config.yaml
intermediate_size: 1536
rope_theta: 34300.0
rope_fraction: 0.5
bias: "none"
parallel_block: false
train_tokens: 831300000
Each number is 128 + 32 x the weight over the matrix's rms, rounded and kept within 0 to 255. Layers, rows and columns count from 0.

# layer 9 attention query, 384x384, rms 0.0883, rows 18-23,82-86,146-150,210-214,274-278,338-342, columns 0-191
[[100 131 141 128 118 151  84 107 130  70 129  78 107 121 138 120 102 123 151 119 146 144 148 167 132 140 107 128 126  74 146 136 118 138 101 129 129 126 152 107 103 128 159  86 150  85 100 134 155 113 110 124 113 106 105 131 154 116 103 102 147 140 144 127 120 143 106 149 152 131 161 153 152 166 122  93 123 132 142 146  90 124 141 104 127 144 158 132 120 132 104 189  99 138 132 111 151  98 123 147 132 139 117 135 116 126 116 122 126 128 103 129 140 156 147 120 134 135 125 121 144 147 107 109 111 143  96 121 146 161 132 108 123 133 128 133 146  97 106 130  80 133  99 140 116 141 157 127 125 135 117  77 105 169 112 114 123 163 164  88 132 101 138  97 133 139 159 143 114 135  99 123 143 148 134 144 125 123 104 137 110 154 157 124 158 134 120 129 149 111 157 114]
 [170 139  91  99 140 139 138 169 105 144 148 160 124 134 144 106 108 101 127 133  98 126 138  83  91 153 127 167 140 201  97 108 105 129 110 134 136 118  99 111 150 141 144 111 114 151 139 164 122 170 115 156 165 153 128 131 136 147 166  91 122  89 125 111 122  97 115 103 133 166 130 127 166 150 125 149 103 120 113  89 162 140 114 174  92  95  68 152 195 134 131  86 104 158 103 140 127 121 146 130 114 131 130 120 137 106  78 111  97 161 131 115 117 137 129 120 116 110 114 103 105 100 132 162 157 114 142  97 134 148 110 150  73 127 130 108 106 130 135 160 145  86 104 147 151 135 123 139 105 123 120 149 176 122 112 139 155 147 117  95  90 151 117 142 142 113 142  86  95 151 137 115 144 139 141 104 143 108 145 124 145 112  95 148 116 124 134 133 133  95 125  48]
 [156  90 107 104  81 119 131 211 113 178 116 163 125 136 159 120 122 197 125 148 162 149 154  97 120 120 129 137 117 201 189 110 105  46 118 143 144 162 100 101 157 158 166 142 144 149  96 168 109 121 170 108 120 121 114 118  91 115 117 108  86  90 124 123 136 124  90 131 200  95 122 121 129 131  78 180 167 167 155 130 138 130 165 123 123  79 161 156 102 115 113 101 137 176 134 124 148 108 185 111 131 168 137  82 123 107  99 159 109 133 111 149  99 192 158 131 144 122 112 161 136  97 129 118 137  80 169 159  88  86 138 143 150 114 137  94 103 126 101 114 129 131 131  98 178 101 135 113 117 155 132 146 150 132 101 104 134 124 102 116 134 130 131 161 191 126 151  58 147 116 116 118 114 173 166  86 113 108 146 140 112 115  82 185 119 126 106 102 135 128 141  93]
 [127 143 137  92 109 145 101 142 136  72 148  67 123 135 100  84 136  75 109 142 106  83  68 158 137 114  94 186 188 105  70  92 203 150  81 155 151 178  97 146  96 121  90  55 104  69 120  88 150 138 166 128 132 185 150 106 140 102 153 131 134  74 181 182  63  86  95 158  74  98 151 150 184 166 132  81 157 109  50 129 135  85 138 160 181 113 122  50 123 165 201  81 116 121 142 123  63 129  81 162  69 127  88 147  90 143 170  76 201  59 200 117 104 161 157 152  56  92 191 186 175 108 119 139 167 133 133  73 195 122 155  93  93 100 134 116  76 203 155 134 143 125 120 157  91 175 150 160 113 121 138 116 119 173 136 172 122 133 127  36 169 130 109  64 112 110 211 107  62 133 169  29 162  86 167 114  89  75 113 129 113  83 110 122 110 123 122 139 194 102 124 144]
 [136 157  94 126 122 125 147 113 124  91 141 170 225  88 177 157 119 196 108  46  90 140 176 159 132  93 133 110 112  98 158 172 128 110 189  91  35  80 101  95 152  63 103 158  80 160 194 124 123 102  89 115  67 101 113 161 104 113 183 135  66 147 143  97 148 126 138 152 105 125  88  87 154 146 126 185 109 145  99 143 136 140 127  90  86 110 150 145 170 180 127 114  98 117 153 153 107 196 155 105 159 138 127 152 142 106 145 102 127  79 104 164  95  79 165 120 181 196 121 104  84  72 140  48  83 111 139 113 130 117  69 130 163 133  92 135 163  81  82 169 128 148 170 144 133 135  68  66 176 135 116 160 122 128 192 150 112 132 102 166 143 122 103 115 116  55 119 156 142 143 112 121  83 178 137  81 157  93 153 174 132 172  53 181 104 104 166 107 142  78  79  98]
 [173 150 130  97 116  99 142 121  83 195 132 171 120 189 126 181 155 126 130 211 148 137 119 148  96 153 115 138 157 207 142 158 175  72 107 104 135 170 155  94  77 167  73 130 218 102 186  89  83 179 111 148 132 156 117 135  64 162 153 111 135  99  84 137 165 150 125 124 165 156 112 115 114  83  83 162 116 165  94 133 107 137 169 115 131 190 159 163 139 143 145 118 108  71 113 162 113  50 185  72 106 151 189  87 101 106 109 203 143 158 135 130 124 134  83 152 124 103  97 124 163 173 210  76 158  99 108 138 102  94  94 162 123 118 195 165 127 152 120  83 165  81 164 110 116 117 118 114 126  83 152 180  92  90 147 138 134  83 157  92 106 134 176 208 165 121  80 134 145  87 101 186 115 136 107 154 148 130 169 147 115  91  52 146 168 158  72 121 128  85 133  76]
 [ 97 121  96 193  85 182 207 154 128 106 135  94  91  96 129 129 171 143 150 198 107 144 120 255 204 109  37  71  50 130 153  82 204 111 100 106 118 181 122  90 122 168 182 171 114 103 108 158 110 170 119  79 153 168  60 143 151 114 106 127  63 114 153  89 122 176 166  84 173 128  82 234 160 107  96 126  82 101 120 140  67  70 105 187  75 109 132 190 118 120 103 171  45 110 107  36  56 145  64 139 193 211 208 200 234 151  72 183 154 129 194  87  78 173 193 164 157 126 113 141 141   8 124 167 116 133  94 151 107 114 172  52 177 129 137 134 139  39  43  91 178 104  84 131 114 150 120  77 211 149 161 135  87 139  70  92 105 185 169 113 172 145 155  57  81  81 125  81  12  91  86 146 162  84  45  64 209 118 174 138 161 119  71 138 146 168 128 123 176 105 138 152]
 [141 127  97 105 188 187 135  96 184 148 137 116  98 102 139 109  98 140  78  61 155 127 119  56  98  92 173 120 123 118  67 158 147 104 136 105 110 180 205  81 126 127 142 135 157 120 168 140 186 102 139 175 197 185 197  96  74 102  89  99 103 117 129 165 186 114  81 142 158  97 160 119 185 170 159 153 162 127 134  57 120  93  70 152 144 138 102 155  72 162 175 109 173 209  81 141 187 127 155 111  40 194 126 113 125 107  99 116 202 178 103 161  95 181 145  80 121  76  73 145 112 143 199 140 101 147 126 105 128 178 105 117 116  54 140 125 162  75 142 148 143 123  44  42 190 176 117 159 126 163 146  74  72 121  82 176 111 143 179 193 176 199 157 179 147 197 138 127 171 164 186  74 110  78 158 124 186 200  81 178 111 115 152  59 129 111  84 148 136 164 145 126]
 [100 186 139 158 158 169  92 173  53 153 113 146 119 118 113  90 111 123 120 200 162 148 146 100 135 141 174 120 166 132 147 128  96 111 118 111 179 125  96 118 164 158 148 128 160 102  90  76  76  78 135 113 103  96 143 119 136 141 122 125  94 175 142 137 139  80  82 132 165 119 148 148 130  93  99 148 177 185 177 159  96 109 144 138 135 105  54 180 133 118  66  98  63 119 156 132 136 142 103 129 136 151 129 120 173 160  99 104  80 115 114 134 108 143 143 110 147 170 122 116  67 161 164 133 126 106 167  94 114  90 161 102 124 186 114 145 109 123 117 102 145 172 125 118 128 123 110 193  93  87  94 133 102 121 117  97 132 129 159 105 157  94 126  87 162 116 103 152 160 167 163  99 113 138 111 124 142 144  70 155  98 117 109 175 195 169 128  75  92 134  84 137]
 [181  65 142 113 139 102  97 132 134 105 179  97 146 164 122 166  90 131 110 167 109 133 186 123  61 120 174 195 170 153 116 169 107 155  67 108 178  79 126 160 108 136  92 172 137 119 122 144 178 200 108 188 115  78  80  74 132 216  95  75 234 109  95 105 196 150 190 114 143 195 139 158 186 106 136 116  64 116 143  90 161 220 118 167 106 102  45 163 144 103  84 111 124 130  94 144 182  99 156 149 129 109 151  89 142  94 152 163  97 199 119  76 108 141 138 110 147 110 148 136 120  88 171 130 157 108 132  52 100 207 161 111 122 137  89 126 160 103 115 157 113 139 145 137 164 131  36 141 157 166 192 140 137 125 114 126 125  90 160 172 131 131 168 176 159 161 146 114 140 123 128 172  97 137 100 145 111 193 140 138  93 136 114 196 137 132 137 114 143 129 144  79]
 [181 126 123 140 177 125 145 192 128 135 188  93 132 168 127 139 120 119 138 185 101  97 155 116  85 105 151 148 155 125 170 110  82 133 151 172 152 119 102 118 186  76 174  64 148  88 149 137 190 126 100 155 144  98 133 123  65 149 126 157  65 143 116 190 111 103 159 121 160 159 137  66 154 121 115 100 148 123 140  99 147 181 143 128 146 106  76 102  92 120 119 148 165 131  70  98 159 130 150 146 103  81 155 104  80  97 144 136  80 154  48 135  98 129  85  87 153 135 121 112 105 127 106 130 166 109 118  98 125  81 156 167 131 113 111 186 121 128 196 178 167  87 133  93  95 110 141 159 132 120 113 122 135  70 137 186 117 113 104 114  92 179 126 154 118 153 100  71  92 150 126 144 101 138  87 132  86 107  96  90  71 116  77 166 186 109  75 118 130 155 132  99]
 [130 155 102 132 118 132 145 166 169 127 157 114  77  80 100 149  93 120 145 128  84 111 134  99 123  71 128 119 164  88 115 126 126 118 106 120 139 199 100  97 139 158 171 161 164  81 140  94 127  88  97 119 138 151  72 144 124 119 136 135  55  77 109  81  80 133 115 117 152 165 154 143 182 166 137 127 120 129 105 178 119 160  90  90 128 112 112 152 166 122  96 155 120 143 131 104 110 133  89 137 137 110  48 132 108 142  84 155 153 164 131 112 144 146 146 120 152 120 136 122  94 125 156 128 112 123 106 147 112  77 109 117 124  93 131 139 105 150  85 123 142 152 101 147 143 144 154  93 138 141  87 119  95 113 126 119 114 144 155 105 163 147  86 137 184 117 151 118 108 134  99 134 165 137 108 138 115 116 136  96 121 174 105 110 127 145 131 125 113 159 123 184]
 [142 121 130 129 164  90  62  83 111 152 140 108 138 106 106  60 122 121 156  93 106  74 146  73 127 158 104 186 175 171  99 109 131 125 134 144 153  90  92 166 201 139 161 163  88 175 137 186 167  97 146 207 148 134 130 135 160 138 137 136  96 163  86 161 129 149 160  82 181 126 105 116 130 107 146 108 145 138  91  85 130 163 118 155 156  95 114 164 134 112 134  88 159  78  77 145 138  97 153 129 176 138 155  74 118  97 150 126 148 141 189 141 125  98 101 104 121 110 141  60 116  56 181 110  97 185 126  78 125 139 161 105 120 120 102 108 118  76 124 124 196 128  99 102 167 140 185 148 109 101 102 162  51 130 156 153 119 136 106  80  66 116 141 168  95  70 140 144 108 117 102 171 115 160 115 117 128 138 127 135 118 123  68 131  59 110 106 165 153 149 149 141]
 [135 131 101  83  74 151 145 176 157 114 133 132  87 112 134  92  93 134 134  83 150  88 157 153 121 159 106 178 172 166 106 144 129  61 116  24 111 147 116 147 145 212 159 117 110 139 111 151 100 204 144 137 184 147 192 180 158  78 176  78 135 104 115 134 148  72 138 107 165 155 201 150 117 185  44 167  92 148 102 115 135 142 124 131 147 149 134 145 158 123 135 111  86 116 140 123 149 140  64  97  80 151 119 146 156  98 175 112 134 102 124 178  84 157 111 119 187 124  52  84 111 154 122 102  95 116 168 115 145 105  95 144 188 122 133 125 143  75  96 165 204 166 131 108 145  93  94 103  64 132 147 157 102 153 126 152 102 104  78 148 121  84  87 117 107  79 134  58 153 148 141  82 163 157 109 123 147  71 105  15  97 124  64 145 129  76 136 104 178 140 124  86]
 [118 117 111 183 143 106 156  97 212 169 100 120  89 175 121 151  47 118 120 128 140 191 122 154 178 169 115 148 149  72 142 115 142 117 145 133 163 103 155  89 187 197  89  92 116  69 201 166 127 223 148 177 127 117 129 124 154 119 161 144 144 119 133 142 135  97 167  95 187  74  85  89  77  91 103  77 142 197 131  82 128 176 148 131 124 118  97 138  95  80 134  90 167 116  90 224 110 113 187 132 121 108 141 134 131 152  70  83 159  77  96  99  94  85 124 159 110 101 138 122 133 144 141  95 119 197  89 124 150 113 140 159  97 132 149  91  73  91 151 103 121  99 124 157 122  87 143  83  48  80 155 130 150  73  45 159 184  74 138  61 201 123 191 167 110 137 156 132  52  62 117 198 138 125 137 152 150 126 136 106  80  85 125  74 149 102 120 112 135 113  84 111]
 [147 108 143 103 141 109 117  71  91  49 137 109 156 134 147 166 130 152 163  87 101 139 121 175  74 104 171 134 123 198 144 116 156 110 129 113 125 105 161  82  83 117  84 152 183 170 141 143 160  89 145 176 111 115 170 110 144 218 146  44 125 140 128 187 131  98 146 146  77 121 216 122 131 120 131 133 142 147 134 163 145 103 147 160 120 100 124 118 143 147 125 158 135 164  73  96 111  73 138 175 110 149 173 139 131 154 114 128 107  79 103 164 110 121 129 109 128 183 117 124 170 124 103 145 110 120 102 114 114 120 110 143 177 137 136  88 135 131 160 122 177 101 192  96 118 147 152 183 183 137 120 137 130 149 149  99  93 125 119 146  66 129 163 142 135  97  97 137 136 145 155 105 124 142 181  97 121 180 155 175  40 131 189 132 119 112 171  95 123 132 115 117]
 [146 129 143 120 141 142 130 141 134 137 131 149 122 133 125 121 133 137 133 121 123 126 121 130 118 116 137 132 117 122 117 136 149 114 137 131 119 121 112 120 120 135 135 131 140 125 115 150 113 124 123 119 114 119 124 144 136 123 137 114 115 135 137 126 117 133 133 127 127 135 134 129 125 141 141 121 128 144 146 108 135 116 115 135 137 125 117 118 144 126 128 140 125 132 112 135 128 135 140 138 122 127 145 116 148 123 124 133 120 128 126 124 142 124 137 137 128 132 125 121 114 126 134 143 125 137 120 118 131 139 123 115 119 113 125 117 126 130 126 133 140 130 129 134 146 126 130 127 128 144 111 151 131 108 109 126 130 132 111 107 129 139 134 142 143 129 125 126 121 130 141 131 124 139 128 116 143 116 117 110 120 144 126 134 139 139 130 136 120 144 118 125]
 [146 135 126 116 126 102 118 114 152 128 132 113 120 103 126 143 128 115 133 110 139 113 161 128 131 125 120 141 137 112 128 141 141 144 132 107 116 113 130 127 136 147 139 124 118 143 132 108 153 101 122 136 128 152 150 114 144 147 124 124 130 125 127 135 128 129 138 151 144 124 138 129 145 134 124 139 138 122 126 124 134 151 127 135 124 143 110 124 138 115 126 121 128 112 137 130 131 116 139 142 129 124 139 120 140 118 156 119 134 128 130 127 126 121 118 145 120 123 140 117 120 133 117 107 136 121 117 123 123 119 139 116 128 142 118 115 120 134 131 133 138 135 132 111 119 122 123 126 142 123 127 138  92 124 134 133 123 129 128 123 139 130 105 115 133 147 112 117 151 113 144 142 118 126 103 115 117 128 120 134 125 120 129 142 116 143 122 127 139 148 136 128]
 [146 123 142 114 113 118 115 125 160 133 136 137 139 110 144 138 123 139 130 120 132 106 146 138 135 120 123 160 148 131 120 134 146 119 120 114 101 118 120 143 141 116 131 116 121 136 103 116 147 128  96 107 136 141 150 135 148 124 140 116 127 117 128 156 128 121 132 141 124 115 138 131 136 119 127 148 115 111 136 126 135 126 120 138 126 121 116 128 139 119 131 123 106 100 124 126 118 117 159 150 108 138 115 104 120  90 132 115 137 133 130 143 130 138 125 132 141 145 106 107 104 114 142 112 129 125 122 102 126 124 132 132 112 122 131 118 102 121 115 151 145 136 142  85 130 127 137 120 138 102 119 135 123 127 116 115 116 130 108 125 132 142 141 114 129 125 114 126 130 144 157 123 132 153 110 110 126 116 132 118 128 129 143 130 131 142 130 132 127 115 140 120]
 [167 132 136 119 105 106 112 141 148 147 151 119 143 108 117 135 134 128 133 103 133 116 146 144 100 155 102 109 124  82 112 131 173 123 107 130 109 125 131 150 119 172 134 136 130 136 143 136 152 102  98 115 137 126 100 126 158 149 123 126 144 124 109 156 121 104 117 142 143 122 140 117 113 113 107 132 119 117 114 117 142 150 118 153 100 131 111 130 182 127 152 111 123  99 134 150 110 123 135 119 167 119 126 137  98 105 150 114 133 154 113 109 138 107 146 136 141 138 113  89 132 119 110 104 172 114 114 139 134 104 127 120 150 118 149 123 114 134 118 132 162 109 145 142 134 133 110 112 104 136 123 121 114 124 123 147 153 170 134 142 137 126 117 141 119 124 112 132 131 172 144 136 112 153 120 126 133 139 159 130 124 130 113 156 102 132 126 137 135 128 118  93]
 [120 119 171 121 130  78 155 122 135 114 112 123  91  95 153 156 104  98 135 102 142 143 179 144 140  84 125 139 115 142 139 108 113 122 125 119 138 128 154 112 112  78 119 154 101 160 115 113 106  97 158 126 162 151 139 121 134 143 140 167  69 162 150 136 125 151 137 137 102 125  77 146 124 164 127 155 153 113 164 139 105 149 124 126  95 129 124 151 107 209  97 121 142 163 123 153 149 130 129 124 132 142 141 147 140 168 118 135 132 101 153 119  76 112 118 158 131 131 141 148 123 140 127 115 109 142 148 156 130 158 123 122 157 136 134 150 156 111 136 132 149 130 118  99 109 137 110 148 157 108 149 121 126 146 122 158 100  98 162 165 151 123 137  84 149 126 117 151 136 121 118 158 155  95 111 168 104 164 120 146 115 140 138 105 121 139 171 134 150 162 105 123]
 [125 131 171 137 148  76 147 106 176  82  78  89 179  81 107 107 158 100 147 138 112 121  97 209 119  92 128  60 176 128  93 135 199 111  91  99 144 195 123 109 123 145 153  95 152 150 173 103  56  91 185 109 116 134  99  66 167 170 127 186  79  91 115 100 120 140 129 151 146 116 109 169 115 149 129 141 146 131 106 148  83 163 114 153 117 150 147 170 177 193 103 121 138 139 130  96  74 111 120 127 206 131 177 140 139 180 103  97 122 103 163 113  66 172 193 182 117 159 141 132  92  90  76 107 118  85 154 132 135 158 116 133 163 180 134  84 110 102  99 105  72 111 103 159 127 185 153 113 152  80 102 139  94 110 130 175 104 129 136 152 148 171 170  59 107 102 105 104 139 101 138 127 160  83 117 102 153 131 111 164 125 133 100 117 144 109 148 140 131 108  98 108]
 [166 140 119 132 124 203 171 189  93 128 121  61 181  93 102 130  96 154 123 114 112 121 153  67 139 159 155 147 172  91 144 139  99  95  78 106 112  91 160 165 183 182 146  93 110 197 130 168 227 159 179 136 155 124 141 111  85 104 154 109 121 131  97 168 161 125 129 115  97 143 148 110 115 100 122 145 147  76 128 147 138 191 126 174 141 101 105  65  84  46 136 114 147 129 121  81 159 115 168 121 150  93 104 123  92 126 120 142 140  72 158 135  93 127 170  78 141  78 167  86 149 177 143 116 121  94 118 116 102 137 128 107  96 122 161 109 108 167  83 153 143 118 151  98 191  79 135 115 127 103 120 141 174  61  40 172 187 153  90 105  73 120 127 159 116  97 141 111 155 102 105 130 133  96 127 128 131 236  85  91  80 128 109 121 138 108 145 212  87 206 115  93]
 [182  88 128 140  97 139 137 137 115  96  69 174 112 173 191 130 121 142 170 113 171 125 138 100 125 165 102 104  74 186 117  33 103 179  96 129 121 154 203 183 163 112 133 120 107 127  93 114 101  77 169  64 127 136 120 165 112 102 160 126  99  88  99 121 123 161 160 125 181  88 133 136 110 138 152 135 148  81 201  80 155 114 113 152 146 137  93 138 122 133 116 125  89 149  66 134 142 123 107 146 106 105 123  85 117  83 130 102 150 114 117  80  96 133 147 183 152  85 126 114  89  38 140  88 108 152 132 134 136  68 126 130  92 154 105 101 128 111 131 103 176 138 176 114 136 142 108 110  89 118 154 156 154 119 119 117 155 156 143 146 129 116 121 165 104 161 149  95 137 148 162 141 168 146  94 135 135 200 101 104 167 108  78 119  94 133 149 163  99 141 123 117]
 [143 124 146 170 144 133 136 115 138 185 165 133 114 146  77 150 121 147  96 142 162  94 121 148  87 130 170  94 146 122 124 139 148 122  94 107 155 118 122 120 110 135 160  86 149  95 135 137  99 132 122 175 101 127 123 162 156 171 120  82 117 127 145 131 173  96  76  80 111 103 108 121  89  99 122 118 129 113 123 138 162 178 137 130 139 122 103 102 147  70 119 113 128 151 123 136 160  82 131 172 118 151 101 125 145 156 120 136 159 142 131 129 115 118 186 152 124 110 169 103  53  83 153 144 151 117 139 156 144  94  95 116  92 109 145 164 145 120  75 172 162 165 116 142  95 135 130 166 140  96 132 123 137 179 101 130 124 166 152 132 113 177 148 125 184 136 129 131 138 142  96 133 156 151 172 113 137 159 145 181 112 155 166 141 138 142  95 105 115  78 160 139]
 [ 63  97 156  92 105 116 150 125 109 182  98 125 114 119 140  81  99 146 144 104 116 129 141 184 102 116 202 160 116 141 167 110 149  89 122 131 102 165  91 195 106 121 145 164 145  61  88 159 105 127  61 158 180 167 138 154  89  78  95  32 201 169 118 125 146  82 173 101 147 114 182 154 115 113 115 103 114 147 166 132 116 148 121 107 126  57  95 162 106 146 148 120 165 153 156 169 103 119 152 145  73 146 165  66 107 181  93 140  94 179 105 120 187 133 130 100  93 112 136 129  91 127 198 199 127 140  82 103 150 191 179 146 195 122 147 136 130 114  98 171 124 141 131 148 154  89 136 119 187 116  93 171 164 115 167 123 101 137  49 105 101 121 139 200 159 188 133  76 137 115  93 106  94 100  85 189 140 131 188 107 128  72 197 128 173  93 150 156 200 162 159 189]
 [106 113 100 115  73 164 171 151 111  99 148 141  79 155 140 137 118 179 168 112 152 132 154 141  82 124 149 118 145 140  85 113 125 125 127 124 146 110  98 119 122 110 131 120 143  98 104 164 160 109 119 162  91 137 128 126 125 138 141 131 160 106 131 122 134 100 144 107  89 107 145 161 182 124 104 134 122 101 112 138 106 100 131 123 139 169 128 107 123 137  99 127 141 133 121 134  84 132 134 143 132 148  95  96 156 137 132 131 138 135 150  85 187 173 145  97 133 149 130 159 114 131 132 169 136  88 110 128 148 133 161  81 112  85 164 124 167 109  92 154 107 143 108 151 159 136 165 134 139 104  88 118 122 137 148 106  89 130 161 120 147 127 149  99 152 158 181 116 120 139 135 171 149 148 147  99 154 142 139 123 133 115 151 134 161 112 123 158 143 142  86 128]
 [140 159  85  88 150 107 118 101 107 120 117 138 148 124 130 160 153 191  94  92 153 139  87 146 106 177 135 122  94 137  83 144 155  92 136 131 122 121 146 111 100 162 167 128  89 140 177 145 121 124 151 113 169 152 181 109 129 155 173 177 102 122 173 120 149 167 106 149 120 111 101 120  90 106 179 159 131 132 122 117 103 158  94  65 153 105 184 151 140 130  96 133  89 165  90 125 167 164 113  90 121 126 151 115 165 123 142 130 108  93  67 135  64 160 128 133 122 131 114  88 128 128 103 135 132 176 122 138 111 148  94 136 146 152 120  84 100 120 121 116 133 117 130  77 134 134 114 103 109 121 162 127 118  79 146 130 136 108 130 155 108  70 130 150 178  83 131  88 125 115 132 143 171 184  96 178 119  74 160 164 106 107 108 153 108 149 133 133 144 109 133 118]
 [117  71 130 137 132 164 102 133  85 155 123 126 190 180 145 137  92 215 181 173 204 185 164  96  91 152 117 144 135 217 166  81 114  54  71 153 104  75 113 123 141 177 145 115 117 145  88 169 135 130 153 124 187 113 103  94 130  66 158  86  89 119 142  86 170 123 133 119 126 149  81 158 105 131 118 123 119 161 150 110 144 145 114  99 105 117 172 165 146 147 113 127 156 188 105 120 154 135  83  85  80 125 143 107 156 161  85 155  79 125 118 142  92 159  93  69 197 104 119  94 122 112 117 146  91  76  96 142  81 161 112 179 205 113 140 102  96 113  74 104 101 107 120 116 200 117 143 109 126  89 122 163 161 125  90  97 153 135 126 129  99 124 112 119 155 139 220 104 135 127 101 124 116 162 146 137 144 121 159 136 109 145 174 144 118  92 101  95 121 148 167  85]
 [ 96 153 128 101 160 143 103 137 151 173 166  85  99  98 159 121 109 153  60 130 128 187 122 169  92 160  63 152 141 144  89 116  73 123 112 104 132 124 121 103 128 153 157 128  45 114 105 120  90 122 115 135 162  98 136 109 104 135 110 185  85 140 155 137 149 104 153 177 148 131 126 144 148 118 115 142 124 130 162  92 214 154 133 113 141 100 180 173 139 125 136 189  98  60 116 173 123 141  95 113  73 139 120  75 147  98  88 127 133 156 109  72 102  70 152 166 150 100 102 135  94 127 124 153 109  89 114 130 120  97 158 110  81 183 169 167 127 116 126 123  54 135 101 139 132  86 147 126 119 158 159 170 157  96 158  94 149 121  89 122 153 105 113 108 163 125  84 137 116 128 115 201 116 130 120  91 119 187 117 131  96 151 128 142 115  98 154 103 181  85 130 113]
 [144 151 120  97  95 111 156 190  95  82 158 134 154  67 155 180 116 198 100 169 174  26 136 125  65  74 147  93 133 190 129 171 172 135 136 114 105 126 110 143 135 113 130 102 147 148  77 177 156 136 142 133 146  63  78 120  79 137 135 147  90 108  98 180  96 131 124 116  90 131 121 117 119  71  82 195  99 171 168  44 116 151 124 141  73 110 171 129 181 166 155 107  86 127 210 186 134 150 132  98 159 133 112  95  86 132 118 130 188  96 126 167  62  71 120 128 123 145 134  57 127 132 112 169  74 131 143 165 124 142 132 184 157 184 116  89 111 130 119 100 180 100 152  63 108 183  49  98 140 112 136 163 150 164 110 169 155  94 118  82  77 105  94 146 123 158  83 109 154 128 123 145  77 170 135 114  98 155 127 145 147 126 151 138 125 175 132 113  67 136 111  80]]
# layer 9 attention key, 64x384, rms 0.0827, rows 18-22, columns 0-191
[[128 119 166 169 104 129 134 157 144 118 108 158 143 125 120 145  99 146 122 177 136 165 169 135 118 127 107 142 114 105 138 108 130 151 122  96 116 127 115 115 115 130 134 120 122 101 156 128 153 124 132 122 130 102 121 136 157 132 130 101 130 116 123  70 142 119 147 106 101 125 109 116 112 128 126 116 114 147 113 127 132 135 128 110 126 137 120 128 138 120 123 108 149 139 159 133 115 119 110 132 113 133  98 138 128 160 121 138 133 155 132 147 130  99 139 115 132 115 129 170 130 148 130 132 124 148 161 133 134 110 119 141  96 132 134 124 108 143 130 167 113 151 131 111 113 145 120 122 123  84 136 116 129 133 150 115 116 148 156 138 138 132 115 123 133 125 134 117 123 138  82 138 127 141 119 171 149 132 151 109 162 106 148 128 127 115 104 143  94  94 133 104]
 [103 117 144 134 137 115 155 111 143 158 143 149 136 142 158 142 133 136 139 121 137 142 108 131 141 122 128 137 108 146 128 119  88 120 134 128 129 137 119 147 122 136 142 139 129 122 125 129  91 156 117  92 128 144 110 129 113 120 122 103 115 140 126 112 113 143 119 129 119 139 139 128  95 132 145 164 124 130 129 152 141 120 129  96 100 157 116 158 144 123 140 101 107 121 148 145 105 136 133 109 118 146 144 121 125 155 143 141 133 105 120 137 152 110 102 151 144 118 138 138 125 138 122 142 131 138 158 133 132 119 121 122 133 136 133 138 117 118 123 176 124 117 139 112 126 143  87 126 121 106 141 152 143 146 112 110 138 111 141 143 136 139 125 127 134 116 110 114 121 155 129 118 144 151 131 154 133 102 127 133 162 141 157 135 140 142 150 127 103 128 123 151]
 [144 112  90 143  91 111  99  92 134 132 149 150 139 105 147 179 105 118 129 113 167 148 111 108 147 108 152 110 108 105  74 166 121  99 152 127  96 183 147 142 138 122 151 149 181 114  94 126 113 136 114 145 118 122  78  92 110 148 143 137 125 165 143 127 129 140  82 151 130 108 142  96 147 159 124 123 128 117 113 144 132  87 122 130 149 135 160 116 141 160 109 122 119 109 129 201 109 150 155 118 159  97 138 166 133 117 141  99 132 120 100 164 146  87 135 154 126 133 140 134 181 143  92 134 140 131 129 136 117 144 133 136  93 106 129 125 124  92 123 119 125  97 142 125 133 142 120 130 157 121 158  95 100 104 138 131 140 144 110 118 126 136 160 113 127 200 125 119 175 141 104 140 163 130 105 121 106 106 142 117 163 129 117 121 104 131 112 115 123 181 107 184]
 [162 123 113 142 140  94 123 121 106 143 147 136 164 156 161 114 182 113 143 113  78 196  87 103 123 120 112 127 129 138 146  78 140 116  94 166 118  99 144 123 110 123 132 125 154 121 134 147  95 160 120 175  97 158 142 137 156  94 132 143 111 173 145 140 107 135 159 103 150 119 135 110 148 106  95  92 111 129 172 102 117 133 106 115 116 141 119 160 101 122 138 163 145 110  81  96 147 136 137 111 147 152 148 129 143 114 150 141  96 146 115 160 153 124 121 126 125 147 139 144 152 151 155 155 122 142 127 163 120 156 155 145  92 104  90 162 158 155 155  82 157 119 145 137 147 110 161 100 128 144 134 126 140 147  97 132 149 104 115 141 100 135 128 125 143 153  91 105  92  98 107 117 111  94 146 147 154 117  42 126  96 118 130 110 124 125 175 119 137 106 147 174]
 [115 137 136 168 195  98 167 145 140 134 108 136 110 119 132 135 138 138 191 131 160  83 109 138 131 118 132 129 161  68 150 113 153 190 132 134 164 119 115 169 110 172  76 100 100 158  92 189  87 138  80 124 115 118 125  97 137 125  59 143 117 130 145 121 165 116 106 111 149 109 131 133 146 101 146 106 140 132  98 125 114 190 168 144 123 131  70 123 125 108 110 131 162 125 115 130  80  77 120 131 105 125  68 110 183 165 121 128 191 157 154 106 139 138 138  74 117 129 105 133 114 133 170 162 136 156 117 134 134 110 152 109 156 123 149 141 106 108 161 171 180 129 137 129 124  88 133 188 128 162 166 109 159  91 129  83 118 164  96 106 152 115 134 128 109 142 105 180  82 141 100  96  83  88  91  52 140 146 154 143 162 154  91 206 133 148 157 137 149 158 165  99]]